{
  "d_mlp": 128,
  "norm": "rmsnorm",
  "qk_norm": false,
  "attn_scale": 0.177,
  "init_std_o": 0.0,
  "init_std_up": 0.0625,
  "lr_head": 0.00593,
  "decay_fraction": 0.936,
  "final_lr_fraction": 0.1,
  "batch_tokens": 8192,
  "steps": 11324
}
Each number is 128 + 32 x the weight over the matrix's rms, rounded and kept within 0 to 255. Layers, rows and columns count from 0.

# layer 5 attention key, 64x64, rms 0.166, rows 0-63, columns 0-63
[[114 149 180 142 137  96  93 107 160 164 184 120 105 148 149 134  82 138 142 165 109 158 108 154 144 119 152 158 136 150 119  83 111 112 111  93 158  94 160 184 120 110 100 109 124 194 112 115 105 121 147 141  94 151 136 145 129 114 108 152 124 114 130 103]
 [161 120 139 134 120 124 116 148 163  79 164  79  92  76 100 121 122 159 124 119 145 136 146 116  86 111 146 117 140 130 136 128 121  98 135 177  71 149  67 160 129 123 108 124 122  91 149 125 153 164 109 150 168 135 101 117 113 181 109 112 197 107 120 142]
 [141 155 135 120 120 133  88 138  93 168  97 161 140 188 131 111 141 129 122 168 138 106 160 146 130 173 139 143 103 169 125 119 120 140 119  57 150 117 171 129 124 131 168 137 131 141  99 136 125  76 135 115 120 114 123 165 165  84 131  93 126 153 136 110]
 [138 104 136 182 101 133 101 107 113 115  86 155 131 104 149 149 155 144 141  88 123 167 101  98 111  89 122 147 131 132 170 136 125 119 143 137 141 138 179 165 162 143  66 133 162 120 123 143 118 187 161  89 134 176 103  69 110 150 154 159 119 119 119 144]
 [105 156 156  85  99  95  77 182 154 111 127  68 133 131 109 114 106 172  97 141 153  69 174 177  97 103 122  93 113 108 132 166 118 160 118 145 108 120  66  71 119 100 180 102 106 147 108 111 152  98  77 173 154 103 105  59 125  73  86 115 169 126 155 107]
 [170 159  99  80 132 108  78 146 116 111 129 101 122 156 141 135 153 175 103 119 137  87 104 200 108 149  80 116  72 151 133 133 112 149 155 137 162 103 115 142 102 161 175 122  86 164 103 120 142 108  81 203 102 119  81 114  93 119  93 120 166 159 200 208]
 [157 161 206 167  82 148 128 111 143 122 106 101  93 164 110 106 153 113 132 164 103 125 154 112  77 124 103  69 146 128 144 141 129 118 157 121 177 179 131  54 133 170  98 136 143  88 156 124 131 142 160 158  84 157  96 143  85 160 157 151 148 127 159  72]
 [166 124 114 153 162 177 117 135 151 132 165 108 100 107 170 102 177  99 138  87 182  83 162 167  46 136  88  72 116  82 177  55 148 119 177 171 133 120 137 156 163 145 121 120 111 149 117 167 125 148 113 145 131 120 104 134  85 176 163 205 168  53 124 138]
 [144 116 131 142 128 146 117 103 149 117 122 143 128  81 171  96 165 106 126  95 124 120 166 100 136 127  98 112 163 117 134 143 141 123  96 120 156 160 148 117 127  73  98 158 162 129 118 190  95 160 129 122 147 120 146 139 127 159 159 175 108  88 110 142]
 [123 135 125 140 133 142 102 104 148 132 177  84  89 169  95 148 109 153 158 131 131 119 107 110 115 107 131 118 112 110 195  71  68 139 163 204 142 130 101 147 132 200 163  93  65 133 122 167 128 103 122 183 109 130  94 118  75 157 143 125 148  81 156 135]
 [122 148 164 120 116 118 130 133 141 138 130 116 103 169  86 188  97 141  89 150 133 145  91 141  92 106 129 127  98 139 117 118 118 132 143 134 107  97 122 123 143 194 149  97  91 135  95  95 152  78 133 135  77 147 120  80  80 134  81 107 116 180 179 123]
 [146 126  75 135 156  92 128 123 138 159 183 143 162 193  79 143  68 179 179 155  77  91  74 138 121 106 210 173 131 131 200 105  98 118 141 170 134 152 127 171 143 168 160  91 131 147 140 160 146  87 140 163  71 139  62 143 113 108 185  93 153 132 112 126]
 [136  74  53  71 154 121 147  97  95 123 119 156 126 122 129  90  67 165 195 168  83  47 121 160 140 113 142 101 182 145 205 145  70 106 132 151 173 150 138 153  70 135 137  98 147 145 197 116 148 130  88 196 164 119  76 132 165 137 157 131 189 120 144 131]
 [157 152 135 155 101 197 102 156 149 108 159 109  95  75 143  92 105 110  85 177 177 158 137 157 124 134  44  42 113 156 121 152 181 171 159 116 140 125 109 100 115 117 119 125 112 132 126 104 179 102 120 175 111 119 215 111 182  53  72 121  93 109 141 194]
 [101 107 150 146 107 153 130 103 167 136 153 106  97 125 129 151 134 141 124 136 136 169  61 129 174 113 109 142 123 157 116 107 148 143 122 107 107  91 217 134 113 169 131 136  68 171  70 163  99  91 177 128  93 142 179 105  89 114 132 149  67 144 160 130]
 [144  93  80 136 148 121 119 121 132 160 152 114 163 169  87 174 133 142 184 134 109  92 128 155 135 107 201 129 137 149 144 126 133  91 145 199 143 135 129 128 104 174 136  83 111 142 113 196 162  96 155 170  64 156 101 117  80 156 165 125 126  93 141 128]
 [172 138 128 117 128 136 141 122  96 154 156 117 181 105  86 108 144 117 121 109 128 116 110 163  82 132 105  91  95 105 134 134 147 137 120 118 143 120 145 114 190 126 128 140 174 143 142 118 104 114 124 129 165 125 156 174 121 139 143 163 170 140 179 147]
 [114 123 181  74 120 119 123 145 156 122  56 105 122  99  78 113 125 169  87 108 153  97 131 131 123 110  83 111 181 154 114 134 109 177 159 121 118 103 138 113  92 112 155 161  94 103 116 141 113 134 100 104 121 142  75 128 105  95 115  98 165 150 122  68]
 [113 112 140 116 144 165  99  87 110 144 194 144  89 164 177 109 146 105 135 145 130 133  81 108 186 138 130 192 122 140 155  98 173  85 110 138 134 147 180 207 148 143  90  93 121 127 104 137 144 120 170  81 125 134 134 114 141 134 136 175  97 103  95 128]
 [ 90 171 140 121 119  97 110 128 146  69 122 109  82  79 124 156 149 113  91 105 148 168 185 115  97 127  58  82 143  85  89 149 119 151 141 161  83 111  96  91  66 105 103 201 121 165 147  95  73 152  91 189 113 135 117 119 110 123 121 149 141 148 117 185]
 [109 150  89  67 123 125 135 120  61  94 118 177 160 123 140 121  90 128 162 176 115 141 115 157 163 150 166 191 139 205 147 109 102 143 164 137 117 142 147 159 117 119 149 102 144  96 142 116 161 115 101 130  99 132  99 159 186  85 127  80 133 154  88 112]
 [164 149  96 164 201 161 125  97  90 186 139 161 161 165 137 114 157 107 132  93  99 140  76 168  73 119 162 156 112 123 214  92 142 152 181  68 113 123 173 206 223 146  96  88 143  99 180 169 172 178 111  75 173 155 136 178 122 159 143 173 103  93 179 106]
 [177 107 123 179 155 174 120 133 192 155 136 120 108  95 197 115 162  92 155 122 112 141 115 167 104 145  56  86 150  90 148 164 144 131  86  64 122 128 134 119 102 106  87 182 167 136 116 194  76 125 211 127 140 145 184 130  99 176 109 202 147 101 144  99]
 [100  94  51  62 135  79 162 158 155 142  59 188 198 129 153 146  64 111 157 148  81  98 125 152 161 150 109 126 142 169 124 189  97 112 106  65 150 125 133  98 136  91 130 142 145 132 129 109 117  78 157 160 140 139 123 108 181  74 103 123 154 182 110 135]
 [ 90 124  87  52 126 108 170 135 133  95 147 137 109 151 122 112  41 124 122 151 116  78 111 168 124 140 101 104 146 142 120 169  99 108 154 165 139 103 101 107 119 152 169 129  94 143 142  77 146  92  99 183 135 100 101  97 125  95   2 107 166 167 177 225]
 [135  81 123 132 154 147 144  99 153 177 113 159 164 160 144 156 136 125 178  77 110  98 111 110 133 116 182 169 129  94 126  74 146  74 125 135 129 116 202 166 143  94  66 120 152  99 126 158 100 168 154  82 157 136 118 156 113 200 190 153 111  91  90  81]
 [152  94 154 221 143 216  92 120 126 156 136 106 171  76 180 124 174 106 150 135 129 139 158 104 142 119 151 100 130 178 105 139 211  95 116 117 152 145 164 142  72  84  25 104 174 113 138 214 153 135 213 124  85 124 214 154 187 189 249 162  46  50  78 115]
 [113 118 157  81 104 160 141 117 134 117 125 172 112 133 137 121 146  96 115 118 158 107 105 134 172 130  90 155 117 118 126 131 101 182  92 126 113  86 140  95 115  71 110 143 109 153 101  40  58 115 125 124 139 128 132 107 101 112  50 127 161 176 146 140]
 [114  96  81  72 115  73 181 118 150 143 132 173 124 159 133 159 119 130 183 121  80 114 127 145 184 143  85  94 149 130 128 151  48 124 110 158 182 114 130 110 125 129  81 161 145 156 120 122  71 144 145 122 142 146  90 130 106  93 111 172 171 210  96 130]
 [124 149 152 155 142 105 133 150 112 144 111 131 142 102 104 157 142 104  99 103 120 176 155  96  94 136 192 139  91 116 100  60 161 111 123 137  90 132  82 138 202  51  97  81 110  85 149 116 180 155 114  67 135 125 138 158 150 158 139  91  59  63  68 105]
 [166 131 136 175 113 143 106 145 134 114 151 130  97  60 137 104 138 130  58 155 171 196 132 103 130 150  91  87 123 153 128 139 171 139 113  98 109 148  73  99 148 125 108 114 158 115 145  74 136 109 143 164 114  87 219 110 184  62  92 107 109 105  74 154]
 [ 89 136 130 158 111 108 126 149 175 139 126 111  88 151  69 170 123 126 151 118 118 185  73 109 170 118 137 167 150 138 130  85  94 186 132 101  84 103 169 159 158 162 134 126  91 153  45 215 106 105 114 102 135 163  92 105  88  98 145 132  70 185 140  98]
 [ 77  90 114 133 136 113 150 127 131 125  57 187  94 171  76 110 135 109 134 138 101 167 174 136 150 125  67 131 157 135  90 148 151 152 160 175 190 112 132 126 162 155 111 102 167  89  68 145 119 114 105 140  88 119 170 151 133 178 116 143 120 122  84 178]
 [128 110 139 119 110 148 119 137  83 116 124 106 149 180 145 112 124 134 157 137 118 146 142 146 188 177 115 121 154 174 153 116  76 110 145 111  86 163  81 121 175 152 110 126 140  68 143 160 150 111 124  56 125 163  92 158 167 129 135  99  84 118  82 154]
 [139 179 151 132 175 109 162  88 156 109 162 135  85 187 119 159 108 128 145 146 136 160  97 167 112 139 136 106 136 107 182  53  41 140 107 141 107  74 117 146 120 219 107 149 130  81 103  38 146 159  99 160 137 176 126 118 138 177  78  60 136 154 141 127]
 [129 171 112 137 186 121 136 115 114  79 163 151  85 129  97 112 133  83 158 154 104 179  68 154 101 191 132 131 103 102 183  58  81 121 120 179 111  74 150 140  70 215 140 135 112  77 105  20 127 134  79 186  97 168 135 110 133 183  50  59 152 166 122 132]
 [100  67 129 107 115 130 123 143 128 126 160 138 170 129 171 162 104 179 117  97 123  68 112  88 128  91 165 122 147 141  89 162 176 132 124 104 147 171  84 119 166  59 147 159 161 151 155 171 103  96 184  75 128  90 144 160  93  84 162 143 156 102  94 136]
 [121 112 148 133  80 167 103 115 145 130  89 100 162 121 133 107 169 105 150 101 122 112 132  97 117 107 119  92 147 139 102 164 161  99 116  91 112 169 146 122 144  80  91 127 150 112 124 200 128 154 125 125 134 107 141 137 138 148 193 167  98 129 122  86]
 [145 113 134  75 113 155  82 147 144 169  77 112 181 131 135  80 137 167 150 114  91  90 161 116 100  80 129 124 171 135 104 185 168  67 166  62  99 186 159 134 201  79 124 110 154 128 123 217 132 104 148 114 142  92 117 172  99  96 195 199  59 116 108  94]
 [148 130  78 112 152 174  92 104 159 111 105  91 108 104 157  71 163 148 120 144 131 156 110  87 122 135 111 154 128 146 120  87 153 161 116  72 120 114 204 181 117 105  75 135 140 100 145 175 153 173 123 132 114 144 119 139 162 165 151 152 107 120 135  86]
 [151 121 109  95  90 163 102 166  68 132 123 145 138 137  92 103 102  93 173 147 122 120 136 156  90 150 105 127 155 143 194 187 165  77 143  96  45 150  61 149 215 115 155  64 138 100 159 110 176 161 135  77 132 101 109 133 129  71  97 136 121 143 149  83]
 [109 139 113 108 185 160 173 127 111  73 114 167  72 147 125  89 101 142 135 162 116 176  81 156 118 177 119 163 127 139 221 117 103 148 160 169  50 117 108 149 156 168 149 110 100 129 122  55 171 136 112 180 139  91 138 103 147 124  30  47 183 139 169 110]
 [132 128 136 115 155 111 122 137 144 123 137 118 122 159 119 150 115 145 119  96 145 117  97 133  98 133 154 106 112  86 128  95 116 142 122 141 131 140 134 125 132 151 146 139  86 154 106  96 122  66 124 136 139 127 129 120  78 118  90 108 135 133 129 141]
 [111 132 124 146 215 146 170 127  57 112 183 166  80 183  52 134  88 121 135 100 135 162  90 157 137 173 151 157 101 110 218  76  56 168 163 255 123 112  98 152 122 214 136 126  72 137 108  51 167 175  75 162 126 111  47 111  84  96   0  74 171 198 190 147]
 [165 127  43 124 130 120 172  59 180  94 163 108 104 153 139 141 131 127 122 155  72 143 124  95 168 168 109  93 147 135 156  88 124 140 111 140 158 114 122 165 106 151 128 117 142 103 160 169 150 158 161 108  95 147  86 142 180 163 152 126 146 102 125 157]
 [167 109 116 146 109  79 142 115 181 158 122 135 125 144 200 181 126 118  87 132 146 142 124 109 187 128 134 116 167 116  78  89  84 158  47 104 154  99 116 135  67 109  94 151 116 108 116 152  51 116 130 112 153 187 160 159 166 139 177  87 168 154 106 166]
 [159 126 108 125 191 114 150 102 165 131 125  92 119 135 151 105 124 129 123 140  95 159 151 112 168 197 135 175 117 127 117 112 100 152 112  93  99 101 153 133 134 165 140 130 126 119 142 116 103 135  89 156 134 145 122  97 179 115 176  70 117 102 118 109]
 [ 96 135  86 118 165  73 134 102 161 108 191  97 123 123 113 156 106 138 138 165  74 115 113 111 117 122 119  72 146  87 103  60 127  87 138 102 131 135 145 166 172 160 135 140 141 104 162 130  90  38 149 152 138 180 134 130 104 185 143 111  65 101 110 101]
 [103 151  74 141 185 152 121  72 143  87 119 129  74 169  56  99 176 124 124 163  80 174 102 153 119 187 101 200 140 131 138 158 104 194 106 171 128  69 113 187  75  99  99  94 112  81  92 104 156 195  32  99 116 144 101 130 213 168  74 126 167 123  97 175]
 [129  79 106 114 104 162  68 184 124 120 128 120 120  65 154 122 114 178  69 118  99 110 107  77 157 159 142 191  99 108  97 191 215 116 147 173  91 164 201 153 135  58 145 106 126 129 101 179 194 144  97  67 127  89 132 184  91 102 172 148 104 127  74 134]
 [134 141 120 139 147 132  92 111 102 107 160 117 126 132 118 107 150 178  82 145 115 137  96 157 139 152 151 126  89 122 158 126 124 152 158 147 116 114 139 158 106 133 123 137 148  98 150 115 151 125  76 123 125 141 110 123 119 149 124 112 132 114 117 139]
 [120 163 128 167 130 119 122 121 149 117 126 133 127  77 146 129 127 123 122 136 132 124 115 145 117 130 122 102 112 129 149 125 129 162 163 131 128 129 126 116 106 100 153 147 130 127 159 149  81  70 138 139 147  93 138 124 138 122 135 145 122  91 143 142]
 [154  95 170 129 108 168  89 141 155 158  81 119 161 120 156  94 154 161 113  86 119  98 166  90 145  89 129 154 144 140  70 178 168 133 117  90 128 171 125 127 139 107  92 132 155 155 119 212 136 148 155 104 157 114 114 154 109 108 190 205 144 163 107 110]
 [138 181 111 138 140  91 152 107 109  73 195 145 102 120 104 164 103  96 140 172 136 184 108 171 135 174 113 123  86 136 174  79  96 117 141 167 108  81 159 130  93 172 126 126 116 118 125  47 140 126 101 185 127 151 142  93 152 177  68  60 140 104 148 158]
 [143 118 139 114  99 172 107 119  73 135 127 127 168 118 128 121 170 111 142 138 134 119 160 137 137 117 130 128 150 141 125 173 187 117 131  89 100 149 152 128 154 104 107 134 146 104 150 168 139 147 137 128 106 120  96 148 128 114 162 169 109 118 132 107]
 [130 134 107 108 150  95 134 161 106 111 174 145  87 143 110 155  82 136 131 155 119 138  76 178 106 181 109 134 117 134 182  91  86 138 137 163 114  84 112 155 139 195 162 115  86 119 126  62 142 110 115 155 120 135 130 109 142 129  59  70 141 158 162 150]
 [167 154  93  77 167 122 156 164 197 109 105 173  62  73 159 109 121 149  96 166 122 142 113 131 104 159 150 146  98 116 115 111  58 110 112 124 183 131 170 125  96 168 174 126 122 124 118  83  97 127  56 193 155 109 147 137 116 177 101 105 116 109 125 159]
 [104 123 139 132 147  59 153 136 139 127 156 143 100 142 126 170  91 152 146 121 141 104  85 132 102 133 140 128 127 116 124  98 106 106 122 156 147 143 112 129  90 142 159 148 104 134 122  60  99 103 127 133 150 127 141 122  93 133  98  72 162 116 119 153]
 [161 105 178 126  37 212  62 165 105 176  84 112 168  55 223 129 184 115 108 117 186  78 180 112 119  42 138 137 179 165  37 233 241  91  83  47 137 157 151  84 120  43  75 126 152 185 122 225  72 132 194  61 148 123 162 135 102  89 209 188  79  88 118  91]
 [163 128 144 128 120  98 117 157 150 159 109 137 140 156 113 130 109 141 128 114 126 122 128 138 127 131 139 101 140 121 116 166 103 132 113 127 134 159  86 104 170 116 148 117 119 139 126 126 105 131 135 112 152 103 138 115 124 111 138 127 147 116 120 134]
 [142 124 109 144 172 142 187 111  97 129 162 128 114 142 153 168 110 163  94 136 131 151 125 119 122  88 174  84 108  95 171  85 117 107 139 187 143 126 158 143 119 195 116 142 129 130 141 113 140 119 138 179 122 168  70  90  73 126  89 128 117  97 186  91]
 [144 131 111 115 152 127 180  93 157  82 119 100 103 141 139 161 138 161 104 167 110 150 124  84 125 127 104 116 137  93 131  45 122 116 114 128 119 119 137 111  82 132 150 136 123  58 131 109 111 134 118 174 148 156 126 114 144 168 161  90 162  94  94 112]
 [119 132  91 136 165 146 210 115 145 102 116  77  95  86 142 138 110 138 102 174  91 127 176 127  98  96 153  65 129 101 158  88 116  76 138 138  97 110 169 137  72 167 121 161 123  78 101 129 173  95 135 147  97 133 111 142 122 189 132 123 131  95  96 100]
 [136 151 141  78 157 146 137 146 140  99 100 115  96 131 161  98 135 160 159 156 140 114 129 130  82 125  93 128 108 116 180 115 161 127 169  98  74 174 164 149 130 153 170 114 135 117 124  85 138 127  83 201 143 109 127 104 119 182  94 100 132 193 127  72]]